python train.py --d_model=128 --n_head=4 --head_dim=32 --d_mlp=512 --qk_norm=false --attn_scale=0.177 --init_std_qkv=0.0562 --init_std_down=0.0804 --lr=0.00671 --grad_clip=1.0 --warmup_steps=200 --decay_fraction=1.0 --seq_len=1024
Each number is 500 + 50 x the weight over its row's rms, rounded and kept within 0 to 999. Layers, rows and columns count from 0. Numbers have three digits each. The size before them is the row's rms in percent of the matrix's.

# layer 10 MLP down (transposed), 512x128, rms 0.0804, rows 278-327, columns 64-127
104:505520431565474519486522453558470474588451516480458537469550404459498521440509520501475500524451558458451496464586485465564465525488517433517488538527385494496512520500470560501569510512405540
102:416555536537603413452485460463384532540549454478512497486481559510464507513582514592569601469600578489459526521538587475542431492501496565488445421489441500579535524516535590486498459506527509
091:490537563494545489517542529478476483523516390501498490457444543460566514604493446415532555401411589460443590599426584445512484494598494530571573442463517501528473475503485521463466492579449552
114:541511462547519533504518417547425546542542555503607486478471452483550466519555504531466499515403526509473502472469521437416453507561463546535491565465432546459539539542570469532537536541551600
099:432431590532494608526466526494500408439542499384547574503556436492513499571554528453451476509407479510561538570501346402398509502539564479530527466479506500501478432487522441414482568524503516
069:534584501565507492471452499488496522505535505452472492532535490358438448596492456589536536615491424444573522486484442453521482515570483563482526618586475517506474503477433437426528514477587458
077:472512522533420512487530440436405517531500555464454480538490441452446471602488399454449522459503416517458513438451478455475376519474497555425457519515491484522444503443494490502558489458436503
067:479542467526442454550465510435468543474490439480467490549484511457465459539553404468495451513525464469449544496495457450533502505510565539466561497439501509514474477479366431492605585406465478
110:584586501488548606478470518530377487572476430497506502461545534518532497434482553458457413444491429531458540472444490601481573517488538518503562527487483495546591451449439511597502511534528593
099:481478461513456445493509478507491489577441540480463453549609483553501512633650527497538469506461514475543561552493571496481507515414515481564416550579475552541468503519518489556445509411479559
085:440542442422587491586565502512455503472473481445427591582472558498364519457513529472476431517480528495516551567408457538433472454493476474551506541398433571514470450448451548495527530483477561
112:485452524476457546486528479404532523498558418534465569417418517569541455416483525489535416520479547465535512443513538468467547494551423468437540548540564411422434471389444448478574459425518579
115:577552592462477483530573424544510459434441438467451528534416581456508581476491517469477506481474541467500541497495449504491537521477525464431522505527662547565494486563571444590457597448504466
104:489483522507573546511561565542551602469525476436564540547541596523489544545571595463468482533532514466462458572521557480450494394457449504485546489367570512533518471531495543436563390497494401
093:432504401483578431418541430577477391484515514548432578499540453470540557534574492469488480508438521451517451503535534495529472429512601415532501542462513500526410569463454513450467519486539430
085:459489448472546481519475562500600471406513497580357518463497501569473505469482507591378446511499460441554481473492441538456594543489553461468443477495526520564509443437443504544530482493578506
069:535531481480458468464538505459351549463571528495466452507472467460405442638405453437514515477482379509496532485480412558449471481495465544456517612483461398469467459460514450446548532374503444
111:490504472521452517464556410570573434506448449497506506522495496474577555415506528421464540512504469475482555454555555548484505514564572589451486527530544432502511504533504509455502454560468482
058:516530472496499503432486456444438453424515482489451496619476487493499477602497413508540485559436483476590494467481413542521483476542437484458524544470439447521408434411507507498604512425452490
100:560501575495568529449550455516454479469499458438485590445441402520416515615476431378456448486559474486515602579526522435465469408589481524521495467458454513471525475507534450528438482556506516
108:478497520445416401564537471472503509572500573397508540515561587501514470500530474445525368404543501522530580512625541450531573521453534488517401436473547540577412457527539518547497452493534483
120:466461566494438406536468530471465516533534560539476486604533461503531593479481504551433528437481478476607475469469445530565523526472439501537532489482454457541482467434505432522521461551534507
105:420445536558558467538496540463515510426470563534499539499441525525546557557496502428514497471652434524483439446443470529533529598445438539554550440529439533533514476568454510489451503415478472
102:605553521485450466499527488560488433597491432509516589589580496515535607516439426468380583565507512503529530538486579525560469495589509513463466480487569485603472509449453550459511527574437544
109:531493473529444505503487508462458540499470644531523557460437410456556514571619443437387465582552534497551611503525550452471520499598517513459536488495529487458567441473389437463493468476435523
117:425468678411481486556506583478554512555490459537528551494551490547446435473542430466530485506445496494558533422481478491534552507398406434484529527548542531489575483497469603358529485507504491
065:458505505443481434431548463465459465518582532483527497564524467456467502579544443487505417502474392523480546538515430529518578458512538527527503583618443462511470423487492530536604509461514535
110:466566564511477558522462497514524446470452479554468526417511603518486526552454529459527481495477455501560567455497501515350514595553550492494449567527452405508483481456455495498484496479626517
097:416419646486619491528413531507532490555492486521428410513564529578413528476509462545430527524520546539458547507480520525489550483535488459537458551516436531402418579523538524473446520556523561
100:507466509462516513500467525509456499435467514470497407525465505497424570542589467424524600523527539500459537553468440519514447460486610533387511485448493567480551574538563494582495510622579532
096:529448489507542455439544459570420533479531438400435484517477498611539485513546544535395458506563502470462481533486492487482417498450427483577486464417439511447452547517565492458591507564441531
088:508432493480619537514561397514504446487624514476561492513454491488494485572458522483430515475499339506496584458494518426420464485563487452429400583523575456491473487494525573523515527485461457
100:550505580483491498504514514444566545549462534483525450493481634451412467477558508477524494581369498467543581561483453525423557491460566510506434575552518541428408463477600430508395555408522483
108:433500523455527419478466494484498547524535482508533450578525548454499516464516453501483462557480454554537381442616547432488449504380504484507509525514501526444485515472518505564454483610577499
099:388402500532486495587451444482561449435452526470459436541457486566487613448565551493535564505532486493449575440502490521503511441511580490478458486608501503428427472418449556538577516487522566
096:449508570494610523515462450409484583544436542540516469504508576582533538437535580552606481520439477535526559579525522573529525442535561467402444509494536542456488486489546414436521520493560514
103:590519537537452489470481455551612420544432429474460441523462467513557510464497591429550508510498557458448453396559455539514588475554503402458540549473535578491551560490466459494519530573427448
097:440464393466423432461486571544548481481436531459480565517478546459514445509577473435555448456603498508461432497567525560556512531456488486460498544499540566557522568453503564520468576570483544
111:566509575529516497496554570525559526514533417457499533522469518564565473504465659542517551473528472512525607553481432625494530522551519410495550468518480531535595507451527525611536463483450484
114:558421474443414404617538443563458477446454429456498441433488432507361559559473568515520556485523514473504487441545601512578495534506469496594614430572526535446478445464443537574450436408552445
070:519504522546497458513576354517489519512489480444529548591504516481526506610506457478488589587517496556499505558543488498456467515489463583443523607537511438591510542458426406454584537518479451
110:547521476600473487561492456591443464496401481479477419499502439450494442554571548589523503588552486516520482556517563542599494460462555591570558523522496555486440419586439527435493485494503550
110:549548520611381548450507527526468512496446458399494485486392421558537477509533434510405531521477532502534474494466523475500494588453517525472472445409519628491539478497479558428572514599498535
102:415584536387418642428516439413452481518462440587463552460450516509452549463511525487517543454439510568525361503502437453532484445468553576403445494466384487454417526444480522517456533484489447
110:472548535581509534404484506431440489566423549501498521533429593488549460517586521423579543562522470462482560468531546544552463547439548545441590519550568402460581557505444606409504489439486511
087:539511414397532434433516571562493499486465548462483439556486573563417530583548528454501452529498454435473457520533458568497434451534493559470525487520526483531446547447612499502528535524430454
080:469433556500480535544521464444508430483464413433471526512581566472482406485521447406439460480442511507513581501562551537534582439501482568468515506489389478510407475514578472524511463488533545
080:524475530526614484456473606561489455545441552486570529404497529446411499474490486539487480458551480468540614514429424537556568454455559506577606455486437464496449482491475552536458485476519455
116:544542559445511491519562543465456528461521512540438518532507477497540547411452495514500562549492474489550517430495477584517410570495527464534652442465544544534508485473422490556493552499414505
095:518517512533513418562407502441597521499426552553439496482538510531630437550482493522491447516612493541384479513592503494481442459440488482519492502441516523357491571556542444536524442505449501
# layer 10 MLP up, 512x128, rms 0.0806, rows 279-328, columns 64-127
098:544522508519538468551483630422487577598577556540447452542471543411459432510548490512426617494427515480511548465411530511451550503531536493502538587453467470589483541458459465542437421427494494
099:402525451454461485489484459468459454448492569478513473458508604540403455482470493452436505631548510446592534479510505500593628512381551557491439526534507584469527577392468539472391447449414446
114:565510420503487440467459497483519477583445563421588503552513426440496521602538551456476528504552588528558477542535493548502392510488475515556519478457553483439557611481516411638544516487500508
103:495533433476502370523511486522556547486460526490513525422546556528499529467406440440503480451482439398488527630551454526617451458535433403603565577462494561536548578498483528520468485530541459
085:525513570501467540582530628472588540536498460450543484564446490376528566549521511527555485472513475534550446519503500521457490521475495479491461481551526415500504492533565410494508512501479590
081:463561531540554492480485459532491564574541528482578477467539500579445477569487447621510436486517605488465530402514496517551454455678518487485566487509479541450540472546499559487435483507459486
085:489439472494556540505545605497525482572471532423514517482562512516514519445519538542489514433527433572473517470543446487455606479473439582527616475449507495542444454558617433574476485482491479
102:505479540531457471446492521493557430496516479590602458527495521515479539483472587532473459516427499511591618444495472456340517554548450472495515525592480587630456483507539474519561532446504605
103:554459546448527541514510531541472440543530510550512556550443428420412600498472465534562545512530534499500532450436475525573507481485458588459587519422474462506558484407475483452515488602533569
089:603464527552598481496578559555440561537427488433514462518552474507530526481403615533536548490513541496435500546485448477507593527426478457534482529526602480514515475497513557446516395465475527
109:561555524518482538485451371555443623454514488475515545573538470489491434519482570371569523481503434533604505546424487503500495465548493529501452614561436535497522477563520490458531474516515509
107:539463561485515444429542576467537491586529591482519499494485499489455538539443456440495428501387473419525510545577384510622476579553501542515522488491511485571497552497532527517469468481446541
098:499478499521475476470430419490502462525556525483442498494474396497491478526427489554442547496535500501568576400488494523529537487586549495501404479690494480510400576601456469490436565530535608
100:584498520443597577508430614494543601485479471465508425564517550539486512531438488510484429510463515513560484440528483573529572568479447570517500516526448466502549458459505414452569535492470590
090:545518482640404447503534503469458508469528527428608492466567460359370553556576434510478531542456579513528516450458503426425567586495461478438501442519562361454554574532493533567615515528470451
077:499567531416433508475489564513545529514386512431479379509374559528455475488513561547615466423435549504467463561446447537505448455462481442561475546526557437495483442467564534519503449478439615
101:472485484501440463476537440600500516457504573481465484569519488485489477542452536576529504529540562506514451521463535389494437453454450412543544587569432473459495546447388517563506539423593585
088:386488363501552435576468494463502510567464482442439558537522402539508512461525512569467546471541446474523568503528493513513489554472434488482537527550460457458412547612488476447487507509448426
113:479527570492516477448489512460621574465509509483610545576510378419392425433475504460414568532509457449569408475513495472574488529510526398479488574538429538582502571500485465536551523548503463
117:513474532535484436524518379508578556587480508559560527529474498539461436581436535508524502594412429468433477445601425503608529530528507524470509549575492470604430487476477480423495402402540558
103:479490468536475524405499507499502516478553397478459511571436429458465537460454581513439493495469410464529520497520531444415600520500455466570504530395423505431499643568469488487564446508464495
099:460495467474451500499557562538431453491521520518489458529534503443409544599481572462575450463512501535539627497472555586538535431494503515498558553507554441542479477465502486481468472588556530
091:464517533571493517470428534513476442572483448524433494511470421599485515492505470527481469537441542560490486419524516489494441476371489481429487534509474474439521477446517445502579485343516523
094:490586512486540465412491560447482528482548530533539442591494527579419545462569522426466552428546512504454499492453515461539497554545557531417514461476530564548531529597533517478534576484397542
100:558534552520591444439625566454460487420534477522429363463512468454534459509511424473606470562450493475490441456530444530470492490531582464498473509480486500457549572492432475402499485483543568
080:487499510570546558563548443424488538651533453546639467487490506597463499478386534514454521587481605457545516545550508471624456503408509493535441454421562544464519428500438552536479484469483502
113:498580524597523426486559554492445460440487460563482498545508405395472536616470572570501534544472523561531533517515497480481563442468430370469533489429538493498415480480441578453395512568537530
109:458505510538524587373533516474420455522512565456542471520598612477469474492459467507486513575479516470500568552397579482486516461570511449437502558435551487443499597550545499505462520580447455
104:580505482441535452525564524549519505522553522432487453457441438500486516585454530505385497436421508443564510552433509489545491540512366466506498381537482501461434577421559492592552492432520450
111:432566425483485562536535624614474389477465497488470474431574455547494497532495482511534575455492448497476525556486502502551504443532551483490561470616569496547481557522498461541489507406513483
082:509514469485544520453579618538572452525497556480467490454533522461485556466453421583538466576506534462496427404462537557530527512456466474521540484529508483470586435436394418598514480483513543
097:434521532432506654481488461425516484433517395551461515490576530522475468557442491531461616485425529449467531538515559537450468318503517453501486483524509479547472530488528508404625494568573506
103:513434375467511459545510524496506521497547557460514462539453486497516430465424449494475568556482504503497492454455418454547559536513521577499481633531533539591437462575434523451524553458513519
098:615522608475489488544527624553465492520492489520595483504481506542398509560513456459552457502371445491480446510470466411477511489538471511568496519517527477512512512585532483478515484410468472
115:516532503560371444481558536574522430589469471456490448455499468534474490502490468471421500552566555522538458484454466448491465539466458505570551440491499484512533557500438526520444411423476511
116:596490537543471477462523500605557532605509433585519490383415574575583582556468488490545503585512411480464479464484501462476457421519530490483531500543555512554500597598522454488478546431527510
102:528554465510486571456559549581557484489454471506516468503515461487559488449464484469449490620523575453527503560503510515449485571472556479508542514463521477514478553530453553445438425551468569
106:489487429524592471421437472490443456514508582497478518549446539490412583565452524500540511584478559492531591524501495478493534461435497519414405511469572522529524591494387524513491442458492507
106:551436508497495511441486473495492465545494428504489494516488396491496445507548543550494461582459609552507390452503508463508471496465489461412524474441521507558492554462482488483563558596530590
088:546445430508559441511514507485615406507605500508480487538488544427474565433578515486523522511580456539610514523512460523602440484536492595520466603496513505575461570539561539602497466582563476
106:431444507442456479521542528548402555597544501475495498469474480469574526540461440535530544516429537450532458488487535523580400423438490430472545583520539450508487510481467556479552452461423517
105:454560491426606481555502470524396422441513450488545524465519447552502550563508499416529496434437482478496489443494476552445487421576471483467506509539438454477608446533554434488595539445517585
099:524505474576522421557555512526471520492412517558561545488527443571564515543493473562449413432536490531498488406500492558536560556486427455578547433580540377531478560485473480514582460564570540
105:466528479462506439444499505441474538527503489476621507577551482516476551564455488407484534440525573536466590491411433521541424467582481521569528505549456499513464501411575514532548526484529498
089:626504378444577484502483468530569594592554451488442417583519462552483498567495535471460490543529582489472545458552472562452476477515481503488527521548453536519420596464484467488475466451418431
089:466494500516640526561543545514530513525463513493456526477485492502528521513426493495499479547549485422556531567542469437558451526460477468606571477488521522501439650567527489520533469460497564
101:494495488415501544533460513470500528515528478445377516439512502534522473459513518469517546609474506504605534445417658447437512520477442415517424556537562492517530498410395482466508493442472491
120:521519445483488573544524610518522459513538527422594609555496603504458414564510492491422503508449502454499502556495485480489560464573476466516491529509477583580588570520521403529515513531500493
111:462448529431547475493570544489497505531467482514530512518536481343392528561488494441491486595474561525512582467415513550557554545486576435461549542527599517510519506414448501463495491527578416
099:556592536584476530402527499481504479493543501472555536512560585475551437514509481445502531582420563521486433493418570463551550443528544450508446540534537514510488435465454588593501508503539547